python train.py --d_mlp=704 --norm_eps=1e-05 --bias="none" --optimizer="soap_variant" --weight_decay=0.17 --seq_len=256 --dataset="wikipedia_en"
Each number is 128 + 32 x the weight over its row's rms, rounded and kept within 0 to 255. Layers, rows and columns count from 0. The size above them is the row's rms in percent of the matrix's.

# layer 8 attention output (transposed), 256x256, rms 0.113, rows 25-51, columns 0-127
size [100 107 100 100 103 105 106 102 104 100 106 108 105 104 102 106 105 102 101 106 101 100  97 108 111 101 102]
[[146 113 131  87 128 114  96 180 133 122 135 158  68 121 106  77 179  87 156  78 138 141 131 197 167 134 120 173 124 109  55 119 119 144  94 106 117 164 178 100 118 154 108 117 138 146  92 171  97 145 163 112  91 151 148 150 157  76 113 118 102 101 105 183 143 115 109  97 173 183 181 144 123  87 155  55 101 189 116 128 139 134 168 173 188 128 156  97 110 121 153 148  90 115 105 124 145 127 138 137  87 119 110  63 148 142 156 183 125 173 116 140  91 185  78 153 117 114 150 176 164  84 153 155 138 153 120 116]
 [137 133 176 127 173 147 105 102 167  94 148 180 144 114 147  75 143  95  95 146 168 142 143 112  63 155 129 156 143 104 113 152 105 135 134 174 138 152  59 149 116 172  97 136 165  83  64  82 142 155  81  78 154 103 120  97 119 137 142 166 163 149  83 168  40 180  99 130 133 142 140 100  85 137 108 160 113 139  87 185 160 111 104 155 107 170 155 161 127 195 145 180 126 132  86 147 145 201  66 125 128 127  84 108 143 108 156 129 114 135 116 163 161 113 185 106 188  71  46  96 142 113 156 142 123 116 137 106]
 [129 167 116 141 108 164 150 107 128 131 202 111 137 100 129 143 135 146 128  93 179 142 132 103  85 141 128 132 132 139 114  71 140 205 135 111 182 140 159 121 120  73 134  68 111 155 164 107  74  58 122 131 162 161 114 140  85 140  85 125 175  70 135 111 122 115 160 137  91 146  85  69 153 101 111 152 141 196 111 131 101 111  76 148  91 162 134 173 156 205 174 138 178 152 106 118  82 112  85 120 106 115 152 156 102 170 127 158 106 144 100  75 133 159 142 143 149  58 109  74 155 104 120 117 128 210 153 130]
 [ 99  86 166 106 128 152 132 133 115  79 131 100 116  93  67  97  97 139 171 139 105 120 165 136 176 132 149 161  98 120 146 122  96 100  84 174 134 149  75 175 143 146 201  84  88 194 154 157 164 158 121 147  92 128 164 122 159 135 140 199  86 154 126 100 140  62 173  91 122 155 135 176 137 108 120 160 117 103 128 134 120 132 124 101 127 151  91 131 159 142 104 216 142  86 156 173 157 131 116 164 166 141 133 103 190  61 147 167 119  77 170 167 124 136  79 108 160 117 143 173 107 116  98  63 128  71 152 127]
 [197 115 130 106 135  72 107  74  43 112 129 120 122  84 124 111 206 101 127 111 106 113 121  86 154 144 111 147 119 151 159  66 116 192 126 118  75 115 151  59 125 177 111 116 118 131 131 102 146  94 165  59 145 151  84 176 148 125  98 126 163  81 136 109 103 176  76 128 182 121 124 111  96 147 122 155 111  80 109 101  75  87 116 133 143 151 100 133 177 125 151 155 112 137 133 169 176  93 156 132 112 155 115 105 130 168  92 152  87 113 214 163  79 108 146 117 162 122 132 120  72 122 134 118 153 120 147 128]
 [154 138 128 115 130 119 124  99  77 123 172 147  66 149  98 150 134 143 114 204  75 142  98 109 121  93 143 197 112 158  59 161 142 150 181 102 123 170 105 134 173 113 146 106 105 140  82 159 201 175 109 157 142 135  68 107  87 118 124 114 117 131 130 128 101 199 119 112 158 144 110  94 159  69 159 104  99 116 122  93 138  82  81  96  93 168 124 152 123 153 100 148 114 103 127 149 130 127 105 158 209 154 117 116 128 121 160 147  64 134 204 121 122  84 169 181 137 140 123 150 131 103 151 117 184 111 141 114]
 [110 117 105 157 124 104 151 157 160 122 133 106  86  89  66 183  44 153 162 161 119 113 190 130 141 160  95 116 163 143 125 150 151 143 147 126 131 149 100 161  83  55 115 146 130 159 143  74 150 140 203  84 115 106 124  99  80 122 134 156 141 152 131 134 184 110 148 161 178 140 108 128 142 176 101 153 119 186  66 145 151 164 129  70 114 118 152  72 144 124  69  88 138 187 196 158 100 105 178 132 113  99 174 149 118 149 147 125 104 122 148  88  92 121  75 124 165 111 107 117 166 202 154 104 120 118 116  99]
 [153 127 121 107 124 138 164 140 107 151 126 185 161 113 112 147  75  43 141 101 115 162 113 117 128  79 114 146 138 173 156 177 129 157 150 122 115 131 100 122 127 144 147  89 125 125 165  74 136 136  67 141 136 108  96 120 165 101 183 109  97 220 141 143  91  46 147  90 114  64  98 105 149 169 114 112 132  98 121 138  96 131  94 139  86 167 127 205  90 103 160 121 147 119  72 165 194 123  79 182  74 122 124  89 120 201 126  94 180 179 157  54 121 161  85 147 123  95  88 148 158 134  82 144 121 167  90 172]
 [172 104 121 156 108 116 114 173 106 115 157 130  93 125 120 118  93 115  62 148 195  92 141 110 177 106 106 137 188 121 172 123 179  95 110 101 143 152 138 148 113 103 143  73 105 132 143 238  96 105 178  70 100 118 143  77 144 165 188 130 128  94 128  98 123 139 119 127 132 105 178  89 132 131 140 193 127 127 157 123 182 115 169 102  77 118 162 112 112 127  99 140  82 139  99 121 138 148 123 166 133 153  77 135  90 124 166 127 125  83 131  89 153  99  69  91  78 125 162 112 168  97 122 200 113 150 158  76]
 [107 101 104 127 108 125  81 153 133 146 172 137 129  56 152  78  81 129 158 128 193 127 124 175 110 154  81 120 112 170 168 115 137  85 108 160  76 141 148 153 148 118 123  69 122 126 139 120 117  82 117  33 141 136 104 185 171 132 101 125 102 214 107 143  96 128 125 143 166 123  96 120 171  94 115 188 173 135 179  65 200 150 178 163  97 137  89 125 130 118 113 171 106 147 163  89 100 127 111  86 109 108 171 129 113 119  23 167 131 124 188 125 125 138 115 111 147 163  71 101 124 143 139  92 127 146 154 114]
 [182  91 138  98  82 169 116  96 108 141  78  59 111  95 133 127  83 145 153 144  51  70 119 147 127  73 120 138  93 104 138 119 173 137 119 143  78 113 148 150 147  44 135 125 128 101 107 128  65 127 139 118 113 108 154  79 166 159 211 149 109 138 173  51  85 127 129 128 153 102 159 143  64 146 137  69 136 121 100 124 110 133 127 143  46 185  69 153 131 156  89 118  33 179 160 138 104 172 167 114 129 115 108 155 145 118 137 155 168 201 128  95 120 129 142 124 124  57 234 117  98 154 152 188 124 124 131 124]
 [122  81 114 112  74  90 161  73 135 125 131 118 151 120 172  75 153 132 110 122 107  95 105 140 121 128 117 141 111  79 153 135  93 104 172  98 165  79 158 153 136 140 148 176 142 129 164 154 175 102 118 112 121 116 104 136 127 143 158 152 157  76 135 211 110 149 113 122 117 170  95 173 106 118 137  82 154 171 178 122  85 144 110 128 197 125 100 146 144 167 126 144 172 127 118 104 180  74  92 133 163 100  75  75 114 141 147 175 121 110 128  67 128  95 109 185 220 160  77  99 153 108 139  97 178 145 153 119]
 [ 95  75 149 190 140 133 140  81 103  96 146 135 109 162 184 148 101 131 150 161 138  90  80 151 150 107  74 144 151 104  94  85  15 158 120 137 123 109 164 117 177 111  73 127 115  51 191 158 165 179 105 167 128 169  88 157 130 196 142 120 122 165 112 122 114 136  99 113 166 173 177 102 105 101 120  84 132  55  94 155 115 148 108 121 189 127 156 159 162 102 116 118 151 142 131 165 117 188 181 164 134 143 139 112 114 153 133 175 114 166 110 130  79 123  92  75 100  87 114 163  86  62 150 166 129 130 108 117]
 [140  91 156 104 155 117  19 122 158 152 140 149 108 101 172 175 157 195  87 138 173 189 129 116 135 161  71 124 128  87 129 118 127 167  79 100 184 124 163 128 127 193 180 147 186  95 170 100  88 152 111  94  74 112 132 178 129 141 108 122 154 120 123 195 111  82 102  86 108  89 131 100 127 165 146  43 111 190 130 176 134 142 150  65 113 121 121  72 136 104 121  48 124 201 109 163 136 142 124 176 112 178 169 143 129 144  81 139 142  71 141 153  99  89 146 116 106  63 121 136 114 132 159 174 117 146 149 143]
 [202 161 119 105 125  99 147 137 142  85 173 140 110 179 124 136 115 135 108 161  64 104 148  97 151 112 128  92 139 114 146 178 131 150 133 162 162 174 125 109 130 165 125 146 123 178 159 164 141 112 145 139 122 150 140 128 174  97 132 139 166 126  77 124  57 140  87 139 153 145 176 185 114 171 139 113 144 126 134 109 123 123 156  93 115 150  97 166 110  95 148 134 133 111 165 119 157 121 143 127 125 153  94 144  96 117 134 151  97 115 151  99  79 100 165 156 102  70 137 139 173  89 150 118 111 199  66 102]
 [100 135 217 134 203  93 116 102 102 108  87 103 171 100 120 136 179  96 114 151 137  83 124 134 107 108 157 106 134  83  98 163 104 123 152  50 154 128 126 135 138 131 186 131  92  44 155 163 175 105 130 137  94  83 121  70 150 210 146 147 163  96 136 121 132 128 106 131 120 178  59 129 106 130 146 123 128 115 115 104 109 159 135  96 110 107 106  90 142  64 124 114  62  95 113  88 110 177  99 132 110 209  94 122 160 132 149 142 167  95 129 102 126  98 111 132  65 119 117 117 175  89  93  89 145 148 116 131]
 [109 148 129 199  99 121 151 104 113 122 147  95 196 111 102 121 109 137 203 147 152  87  91 139 135 198 157 128  76  93 169 111 182 145 117 159 123 204 122  78  75 132 143 112 111 135 132 121 115 149 114 136 140 146 116 147 113 149 144 140 129 120 119 163 161 131 148 123 173 152 156 109 175 151 125 127 141 149 117 152 123  93 163 171 145 100 123 143 120 193 157 208 105 133 102 127 155 132  51 137 153 196 112  99  69 105 136 121 124 100 100 144 133 124 174 160  88 139 149 150 134 121 155 122 157 106 108 218]
 [121  82 107 106 115 155  48 134 128  69 104 123 135 174 146  72  92 185 145 119 102  94  77 122  95 159 175 107 185 177  98 151 177 133  97 154  73  78 167 165  74  90 130 122 113 146 156 125 123  90  71 151  95 132 148 122  88 126 126 200 139 142 137 141 143 208  71 125  78 137 125 151 114 128 165  78 100 146 109 104 203  95 157 102 166 133 165 189 182 132 190 151 109  76 108  64  95 116 155 116 176 132  81 124 128 171 103  96 135 140 135  85 150 164 137 144  73 156 142 114 143 134  57  68 116 140 119 195]
 [123 167 137 155 156 125 137 129 197  91 128 157 133 121 193 137 130  85 148 121 143 145 176 128  46 136 141 141 120 142  81 194 129 156 101 146 137 117 113 149 154 118 164 133 143 152  77 182 108  97 145 158  96 184 153  86 198 155 139 143 127 112 182 118 193 158 181 157 108 111 111 126  85 104 121 154 138 119 170 134 140 157 137 101 123 135  90 190 118 105 149 142 153 165 137 131 187 181  75 149 138 147 124 125  56 149  79 203 151 174 136 147 139  96 145 162 104  98 120 102 145  83 164 137 103 138 115 141]
 [132 192 187 199  87  61 163 142 140 134 212 135 140 197 202 130 139  50 122 103 132 122 123 156 128 148 138  42  97 135 150 118 118 109 102 152 207 100  92 183 107 128 114 111 125  47  80 146 147 133 117 153  91 112 153 108 128 110 130  95  59 179 153 114 115 158 106 105  90  58 165 166 125 122 157  69 111 158  88 142 138 166 167 109 158 130 174  99 132 108 144 126 153 164  93 114 140 108 156 148 139 112 116 136 101  71 145 111 122 141 124 109 147 161 165 111 140 163 114  85 160 123 167  99 149 132 100 131]
 [178 141 104 110 185 152 179 145 130  96 154  98  95 103 114 162 137  73 229 106 140 154 105  92 134 135 165 121 110  75 150 173 156  49 133 126 148 131  90  76 106  55 124 197  88 128 188 128 101 115 104 140  90 143 140 172  58 123 138 120 160 114 100 121 111 116 191 166 134 121 121 114 142 162 165 125 126 116 114  92 150  86 117 122  65 145 136 132 149 196 187 170 150 146 133 117 150  89 108 111 141 126 113 126  90 148  97 125 130  78 131 191 168  88 131 112 132 161 170 196  89 113  89  95 170 122 131 122]
 [158 118 205 162 117 111  87 157 143 112 124 171 120  74 102 169 163 107 144 154 123  99  62 145 114 161 132  33 155  80 124 124 162  85 141  93 123 124  94 115  84  83 148 198 154  88 125 112 154 114 126 129 144 124 135 127 189  91  90  77 135  68 102  81 148  94 159 210 124 181 110 144 159 116 115 127  95 114 119 142 123  44 175 172 150 123 128  95 118 104  95 103  68 139 159  92 190 125 108 147 133 114  96 153 173 128 114 111 131 136 145 116 136 180 190 106 173  86 185  64 121 126 136 112 136  90 124 115]
 [129 195 134  84 219 140 122 170  99  96 147 136 134 165 164  94 132 117 184  91  93 106 117 105 143 124 138 166  75 155 141  99 139  88 142  99 146  92 174 105 102  48 177 152 167 127  94  79 135  83 196 104 120 103 121 148 126 111 124  94 123 131 120 131  95 101 205 126 135 159 142  96 130 123 172 154 123 151 145 157 130  98 170 138  79 186 179 118  89 153 113 123 146 137  60 126 121 129  95 149 233  78 187 112 140 123 114 100  90 125 134  80 128  90 131 106  92 126 135 125 122 108 154 165 102 108 171 106]
 [ 98 140  99 113  97  68 156 105 144 137 148 141 121 123 167 102 119  90 121 150 131 188 146 101 161 107 132 141 137 148 120  97 132 118 150 141 171  88 125 103 165 162 133 127 106 170 172 117 176 129  97  28 118  80  98 158 185 180  98 122 112 121 199 124 114 172 125 150 172 128 168 215  99 147 158 143 183 156  77 152 139 182  98 154 171 192 104 140 131 101 101 117 133 135 130  44  66 127  81 138 196 156 115 166  95 117  94 142 123 124 135  75 143 120 153 107 105 122 170  97 100  93 125 136 121 164 125 161]
 [105 155 113 155 103 112 114  90 120 203 119 177 152 129  99 133  93 107 131 157 124  88 171 174 152 169 213  94 114 142 168 160  91 141 101 161 107 198 109  73 103 124 113  96 178 129  72 103  88 151 169 128  84 153 134 155 159 172 133 154 123 199 177 173 147  85 146 116 120 112 160  59  47 190 125 146 144 109  97 162 126 144 175 141 154 127 101 129  79 140 175 125 153 142  75 137 142 107 108 122 127 144 181  67 108 104  93 142 133 109 123 170 128 137 121 117 127 142 128 106  81 201  98 153  91  75  87  94]
 [ 70 133 183 133  90 115  93 102 102 118 146 146 103 136 123  34  29  99 158 155  92  87 164  92 136 159 118 130 140 125 128 188  99 118 123  74  59  93 184 166 113 189  76 156 103 130 118 106  89 154  82 136 125 109 125  61 102 112 120 115 115  92 130 116 108 127 119 110 156 149 176 161 124 158 120 150 177 108 147 171  94  87 117 132 210 134 105 121 135 139 191 133 117 107 190 117 128 116 120 147 152 125 175 143 157 102 101 191 112 198 128 105 137 115 134 123 128 161 116 194 228 161 100 151 142  92 100 128]
 [ 71 148 165 138 119 107 105 157 104 174 126 100 115 178 175 130 141 140 161 105  92 161 139 166 151  96 118 177  68 135 114 122 149 117 169 164   4 143 160 100  99 182  87 116 132 115 153 163 129 131 103 141 132 130  98 161 158 176 145 159 117 107 125 109 159 187 127 138  81  66 117 158 182 139  75 160 120 154 159  75 147  55 149 132  90 113 129  99 134 139 125  73  98  80  80  82 141 143  66  40 104 132 170 122 124 156 150 108 158  97 133 211 107 128  98  93 160 153  75 148 135 112  90  97  76 121 137  82]]
# layer 8 attention value, 256x256, rms 0.123, rows 26-52, columns 0-127
size [111 106 103 109 112 113 103 109 102 112 115 112 103 106 110 110 105  99 113 107 108 104 118 126 104 108 101]
[[133  78 131 119 176  87  98 158 103 161 181  75 161 159 126 167  91 175  93  70 114 155  90 131 134 147 123 118 197 171 177 102  92  92 125 112 121 116 131 127  96 142 135  95 101 158  71 156 109  89 108  70 107 148 133  99 116 112 142  85 133 121 128 119 163 129 146 130 122 144 127 137 118 166 123 123  59 135 143  48 128 154  92  77 129  96 146 122 135  99 127  92 159  96 146 149 182  76 137  90 111 121 165  99 116 133  86 143 110 165  99  44 138 180 126  80 158  51 134 127 125 150 163 159 161 122 146 157]
 [ 59 139 101 158 100 130 163 100 120 120  68 196 158 132  14 106 137 124  99 105 124 148 153 127 127 112 113  89 132 156 132  65  85  87 145 209 132 137 184 125 133 155 177  77  98  89 150 127 178 196 114 152 108  81 167 154 122 136 147 123 194 145 125  68 150 109 137 121 103 117 118  94  94 198 115 151  61  99 147 132 124 112 116 115 114 140 136 104 136  85 111 109 171 113  94 132 158 120 130  86  67 145 118 110 122 145 177 183 177 166 129  72 121 170 184 141 101 110 104 111 136 145 111 160 157  43 100 177]
 [124 104 117 158  68  74 137 132 146 120 136 113 148 135 168  80 118 110 128 115 143 117 110 135 114 170  91 144  87 143 154 124  75 155 126 114 193 103 116  86 135 158 144 118 138 165 123  68 120 126 136 159  91 115  70 163 113  80 109 134 144 119  99 200 152 181  67 158  89 110  65  95 168  97  91 116 104 156  98 124 117  64  96 119 105 180 132 204  93 185 123 185 130 131  84 138 180 134 123 150 104 111  94 137 122  84 135 112  90 145 123 158 163 126 166 179 159 133 166 108 156 154  92 168 145 155 122 145]
 [119 173 129 110 123 147 122  94 102 188 203 141 173 182 119  83  71 109 108 137 100 160 120 140  95 122  91 147 122 124 157 150 159 127  96 169  74  66 132 138 124 190 101 190 109 119 112 143 144 115 134 134 131  95 115 152  84 130 123 133 143 128  95 150 117 151 117 105 143 122 122 182  98 109 146 159 123 147  89  49 141 217 116 122  70 151 118  84 123 154 171  93 160 121 128 133 127 141  77 140  98 172 113 145  98 106 101 128 131  90 100 143 165 142 124 114 139 142 172 112 134 161 150  65 125 141 130 138]
 [163 106 172 131 150 103 125 117  97 143 150 133 188 149 135 137  60 132 150  89 103 147 123 182 141 104  90 115 125 115  94 113 105 124  78  85 148 125 132 146 124  94 147 136 171 139  84 150 143  99 177 158 137 141 149 114 122 127  76 164  57 175 119  62 119 118 107 143 126  81 118 169  63 160 143 162 187 123 117 139 142 132  91  70 123 137 125 100 118 136 122  43 177 123 170 137 135 140 163 176  79 159  48 125 130 148 138 148  92  84 113  98 146 105  90 166 116 122 149 119  80 219 105 138 120 179 100 151]
 [125 163 119 137  77 145 161 191 141 130 116 157  84 108 121 107 109 130 136  83 129  68  65 108 155 118 119 174  45  85 107 151  87  77 117 124  97 123 168 121 155 140 137 157 157 108 120 115 115 147 142 119  77 129 126 146 136 189  93 147 158 158 146 131  95 146 161  86  90 113 150 126  88 118 117  80  85  95 146 152 124 100 160 173  80 164 148 130 112 107 101 154  99  76 120 119  67 109 109 137  73 158 109  65 203 134  90 120 135 103 130 159 124  91 150 118 162 142 132 104 127 153  91 161 148 165  91 100]
 [ 80 150 105 175 117  87  92  69  82 150  80  58 198 159 118 150  84 109 108 104 155 126 113 100 105 107  98  92 131 152 131 129 129 111 159 183  75 195 114 118 114 135 159  86 152 125  93 168 157 165 119 105  94 164 123 109 186 132 158 125 201  70 132  97 120 173 133 111 108  89 163 149 154 174 130 112  92 116  70 139 143 146 106 117 101 129 109 109  89 112  52 145 102 112 103 149 168 124 146  98 157 123 195 123 159 103 134 139 129  81 144 197 121 164 121 148 127 140 156 124  94 125 128 118  73  76 175 169]
 [126 109 152 169  99 134 148  92  83 121 143 129 107 155 169 145 167 117 129  67 228  84 165 129 102 146  74 120 103  81 167 138 146 102  99 112 141 137 128 165  97 143 148 144 161 165 167 119 127 167 119 121 151 164 126 186 146 177 135 158 138 138 135 153 139 130 137  88 106  73  66 120 192 115  96 152 177 133 173 149 117 130 114  71  54 168  77 136 160 110 159 135 120 131 126  95 120 106  50 129  74  85  96 129 137 161 156 103 105 224 136 167  84 108 138  85 191 144  96 148 146 110 159 129 151 120 116 146]
 [110 169 166  51 149 132  89 190  96 153 150 103 142 128 107  69 124  84 151 175 124  99 124 106 122 133 130 128 137 130 165 103  34 161 131  86 131 120 175 141 149 126 142 147 108 128 152  85 213 156  80 172 128 135 164  62 123 171 145  86 137 110  95 112  87 129 113  89 112 124  70 156 101 149  66  83 118 139 143 143 150 121 123 120 211 183 153 163 201 169 128 137 127 148 106 121  79 199 159 139 121 126 179 108 123  70 139 111 150 159 134 110 195 176  84 139 109 203 161 151 119 108  98 123 114 150 115 154]
 [138 175 162 138 132 119 131 133 145 118 150 160 122 130 146 108 153  98 158  96 131 110 112 159 112 142 141 121 145 117 163 119  82 194 134  70 115 164 171 133 150 145 112 125 100 132 172 179  95 193 122 136 123 101 106 152  92 173 164 120 118 143  79 143 161 146 128 137 110 123 113 138 124 176 160 147  91 119 139 140 101  69 128 131 146 136 144 115 138 123  70 104  69  24 138  66 121 141  81 176 236 141 155 198 193  97 167  95 149  62 153 172 119 118 153  96 179 167 140 126 144 144 141 101 158 152 112  37]
 [193  91 129 170 112 134 137 113 118 179  81 125 140 145  85 195 135 101 122 170 122  80 156 128 125 148  78 135 228 125  91 109  89 141 100 155 155 104 117 122 111 147 110 172 157 139 148 140 120 154 206  56 124 181 119  81 126  92 127 122  95 118 139 107 124  92 129 152 131 113 107 145 169 106 124 158 157 134 105 115  86  84  82 142 131 156 158 114 156  81 120  35 127 168 114 171  94 107 149 119 126 123 123 148  98 163 137 167  91 166  84 134 108 131 138 134 206 133  58 139 189 113 138 136 145 108  99 193]
 [132 116  79 163 130 104 151  99 124 140 126 129  70 122 133 147 137 144 172 146 128 166 156 153 125 114 159 113 157  79 165 138 121 138 138 119  75  89 128  55 122 187 186  94 172 138 129 223 124  95 109 128 149 137 145 104 160 131 113 111  98 115 163 114 129 125 112  67  74 117 113 161 128 151 167 133 102 166 116  75 142 143  91 160 149 136 103 110 119 126 148 120 100  67  98 181 157 133 145 146 150 105 132 141 118  96 151  44 164  75 157  94 123  92 154 104 156 174 111 122 117 189 181 131 118 186 110 124]
 [159 161 113 110 163 148 137 122 162 110 174 126  82 113  86 126 134 142 160  88  80 139  98  97  88 144 149  98  94 130 126 134 117 132  99 105 130 105  83 160 136 108 116  52 170 167  87 154 107 139 128 107 123 138 112 136 125 152 120 134 140 145 187 144  95 127 131 115 136  75  58 101 124  95 145 155 126 154 223 150 124 121  85 155 128  93 159 108 121  80 188 116  37  92 149  82 184  96 146 130 198 123 187 206 184 138 123 111 150 125 173 112 153 158  92  89 122 130 129 159 117  80 136 143 133 118 113 191]
 [175 180  74 151 182 124 126 114  94 127 183 139 122 123 124  83 127 169 146 113 127  91 103 192 109 148 110  85 142 127 120  62 156 112 137 139 133 154 124 160  73 158 148 200 146 100 111 134 127 149 147  81 181 210 132 146 102 125 109 151 162  66 106 105 132  89 144 102  83 131 111 104 141 162 108  90 100 120 181 137 131 120 147  97 138 146 100  52 128  82  77 124 118 162 120 112 142 103 149  90 102 130 103 104  92 178 129  90 196 139 149  87 181 147 172 106 133 162 122 105  99  94  90 129 127  71  52 137]
 [151 126  87 126  94 170 105 125 174 123 128 167  24 137 180 167 153 157  87 133 110 110  85  79 103  74  81 139 139 144 129 133 175 103 101 127 117 186 105 125 152 191 233 152 235 167 130 127 112 131 108 104 198 164 187 176 201  73 107 135  39 108 143 127 137 175 139 140 131 133 171 123 159  64 154 158  58 168 145 144 190 113 113 127 101 166 146 113 187 172  65 170 118 108 121 152 174 142 148 124 170 116 122 118 143 126 155 152 114 116 121 147 102 102 133 113 151  99 115 140 142 136 144  86 109 111 118 124]
 [120 119 152  44 151 123 149 161 112 145 140 155 106 158 100 102 123 108  47  89 124 149 158 109  15 104 130  89 162 160  85 137  85 129 120 132 129 126 100 170  81  79 106 131  83 112  97 133 115 164 138 157  93  22 132  81 133 145 181 193 138 128 114 140 102  70 145 130 114 180 124 109 127 120  93  74 119 143 148 116 142 111 110 157 168 129 134 148 175 103 137 133  72 178 184 137 159 177 102 108 100  55 156 108 112 146 151 163 126 213 116 149 108 146  85 124  98  75 106 122 134 135 146 132 120 154 101  93]
 [137 185  76  67 193 148 110 138 170 172  48 137 132 111 106  79 130 123 110 145 136 129 135 135 130  78 139  97 165 102  97 201 147 146 176  70 123 140 131 128 142 130 147 174  99 139  79 150  84 128 173 140 167 123 104 113 175 112 129  70 145 126 153  80 164 100 169 139  43 144  38  93 135  91  82 160 141 148  93 115  83 122 153 146 156 181 119 132 137 153  89 118 135 128 152 159  84 157  40 130 177 148  87 106 129 155  79 130  71 132  82 127 110 177 182 140 106 165 101 125 152  74  74 115  33 140 134 105]
 [160 119 143 158 110 152  73 170  75 143 109  77 175 164  80 135 154 137 142 132 121 162 157 131  78 147  85 102 184 151 108 155  98 140 138 113  89 100 130  72  89 104  93 158 131 130 137 185 130 136 105 178 125 101  99 153  87 168 111 133 129  79  89 124  72 105 120 130 129 147 166 111 143 117 117 133 146 136 120 170 150  98  55 124 127 175 116  58 104 156 148 102  93 105  71 113 155 170 145 187 167 141  85 155  99 123 111 110  76  99 105 117 109 168 156 113 116 126 133 149  98 104 103  81 101  63  99  59]
 [184 137 172 113 215 107 133 152 100 145 101 132 122 128  94 210 111 138 105 106 154  95 192 137  80 144 132 108 140 120 172 143 149 168 168  58  31 127 106 154 103  95 116 170 123 162 121 154 142 143 130 112 130 148 100 111 157 155  83 145 116 130 137  72 120  75 103 132 139 138 156 121 138 101 154 100 155 150 134 157 176 112 145 120  88  65 144 162 170 165 129  75  92 161 134 112 114 155 120  92 134 123  23 137 141 152 133 165 136 149 162 157 184 127 109 208 118 149 139 122  40 134 142 192  76 122 131 108]
 [131 117 164 155 143 126  90 152 128 130 185 180 140 118 121  63 112  95 117 153 144  80 191 181 108 125 136 128 118 160  50  94 149 150  91 131 120 142 117 129 139 153 164 127 145 149  30 110 136 147 162 101 135 118 142 147 148 114 177 125  63 103 102 153  93 141 102 146 116 132 134 156 163 104  53 105  77 161 156  84 184 117 127  93 120  71 130 190 135 121 172 173 149 120 143 157 127 160 153  95  23  98 170 103 108 101 167 128 125  77 189 123  72 140 140 158 141  77 117  62 104  96 112 133 115 118 176 166]
 [100  80 108 159  87 144 111 152 184 131 188 171  72 104 107  82  63  92 158 141 181  92 142 139 136 186 106 134 114 143 163  65 128  77  80 129 160 151 143 188 143 173 116 126 105 152 144 153 151 133 104 143 143 138 173 137  58 135 141  90 107 144 129 104 114 163 132  42 126 152 134 131 120 151 129  96 143 131 144 111 103 165 115 175 138 188  88 165 127 119 102 142 128 130 136 136  77 127 128 133 175 186 114  96 121 169  81 129  91 114 135 150 129 117  74 152 154 159 153 112 195  75 121 149 153 121 103  96]
 [152 139 163 124 151  79 142  98 102 118 144 102 161  80 179  89 123 184  63 168 141 101 166 109 163 108 116 101 145 105  62 139  86 118 191 158 167 137 123 157 105 110  95 107 108  79  88 138  99  77 103 134 131 144 152 211 123 117 164 145 115  83 122 126 144  64 133 140 148 130 136 135  88 145 159  87 129 111 113 132  87  40 138 103 133  90 117 170 114 144 134 132  57 169  90 192 112 107 122 129  94  78 142 117 106 107 156 126 162  65  96 154 132 135 114 134  44 102  70 132  99 137 169 111 152 163 190 136]
 [160 166  90 127 119 117  44 169  88 127 153 118 171 156 140 166 116 176 183 100 116 114  86 110 163 142 181 102 116 125 119 122 156 156 137 145 119 125 165 130 126 115 182  71 146 105 167 120  92 138 145 127 125 162 131 111  83  98  95 121 173 164 131 134 162  74 130 136 134 104  74  80 122 147 145  80  81 145  63  99 161 205 157  95 152 116 158 111 106 174 102 114 123 138  97 140  57 166 245 123 138 124 122 186 112 125  22 120 165 201 182 132 100  51  70 165  89 163 124 134 104 117 107  81 141 159 127 145]
 [159 129 105 163  72 152 165 161 117  71 188  71 144  87 141  86 109 167 141 120 175  98  69  96 109 157  37 134 132  72 123  83 101 164 149 112  97  48 114 126 122 126 137 134 101 142 157 152 181  58 151 155 132 160 110 133  87 151 137 130 169  80 186 150 112 124 141 171 151 132 118 115 130 170 116 108 147 132  72 121 136  75  89 184 127  92 120 160 118 174 148 142 111 140 111 126  84 167 127 134 147  92 165 108 120 140  90 117 121  93  91  93 136 129 142 160 129  73 130 143 129 115 126  99 158 173 165 104]
 [ 77 156 126 112 148 155 188 155 185 181 133 137 122 103 146 129 135 111 195 122 135 113 167 158 138  83  87 133 121 100 171 149  93 120  92 145  87 125 158 119 113  58 105  87 131 114 182 118 101  89 204 145 164 127 124 116 114 103 117 112 155 128 159  62 157 114 107 188 100 133 130 135 105 100 170 126 140 111  57 126 148  89 117 132  97 213  97 174 101 123  82 164 118 155 119 153 137 113 139 151  90  91 145 123 109  79  95 102 158 115  67 103 142  96 127 124 106 141 128 115  84  94 143 138 170 178 133 145]
 [ 97  97 147  95 180  51 107  77 105 103 110 141 142 149 100 121 132 111 115 138 150  81 127 165 107 131 135 138 121 140 125 118 182 200 103 100 110 116 142 196 122 111 132 224  97 111 146 151 101 114 107 168 117 110 108 110  96 119 153  92 132 136 138 124  98  96 129 174 129 157  69 126 112 108 141 134 129  92 234 159 145  91 109 129 127 167 149 155  98 120 110  81 142 199 107 177 189 124 147 157 123 128 112 139 122  69 119 195 175 183  76 144 137 137 110 115 140  88 150 175 136 142 118 141  96 124 139  44]
 [118  91 140 123  60 162  92 114 185  70 163  87 131 132 154 107  79 172 124 154 107 137  93 157 153 116 109 121 168  95 169 154 179  78 147 106 124 106 102 133 111 129 166 139 146 159 102 149 128  98 187 169 140 120  85 131 102 198 115 110 143 103 131 133 118  98 159 137  78 108 218 139  39 122  88 111  40 146 128 161  65 108 121 117  96 169 143 103 155 119 130 160 115 167  74 111 141 139 160 125 108  97 144  99 116 151 118 100 118  98 179  85 124 176 126 118 155 104 116 135 109 117 142 127 110 164 129 133]]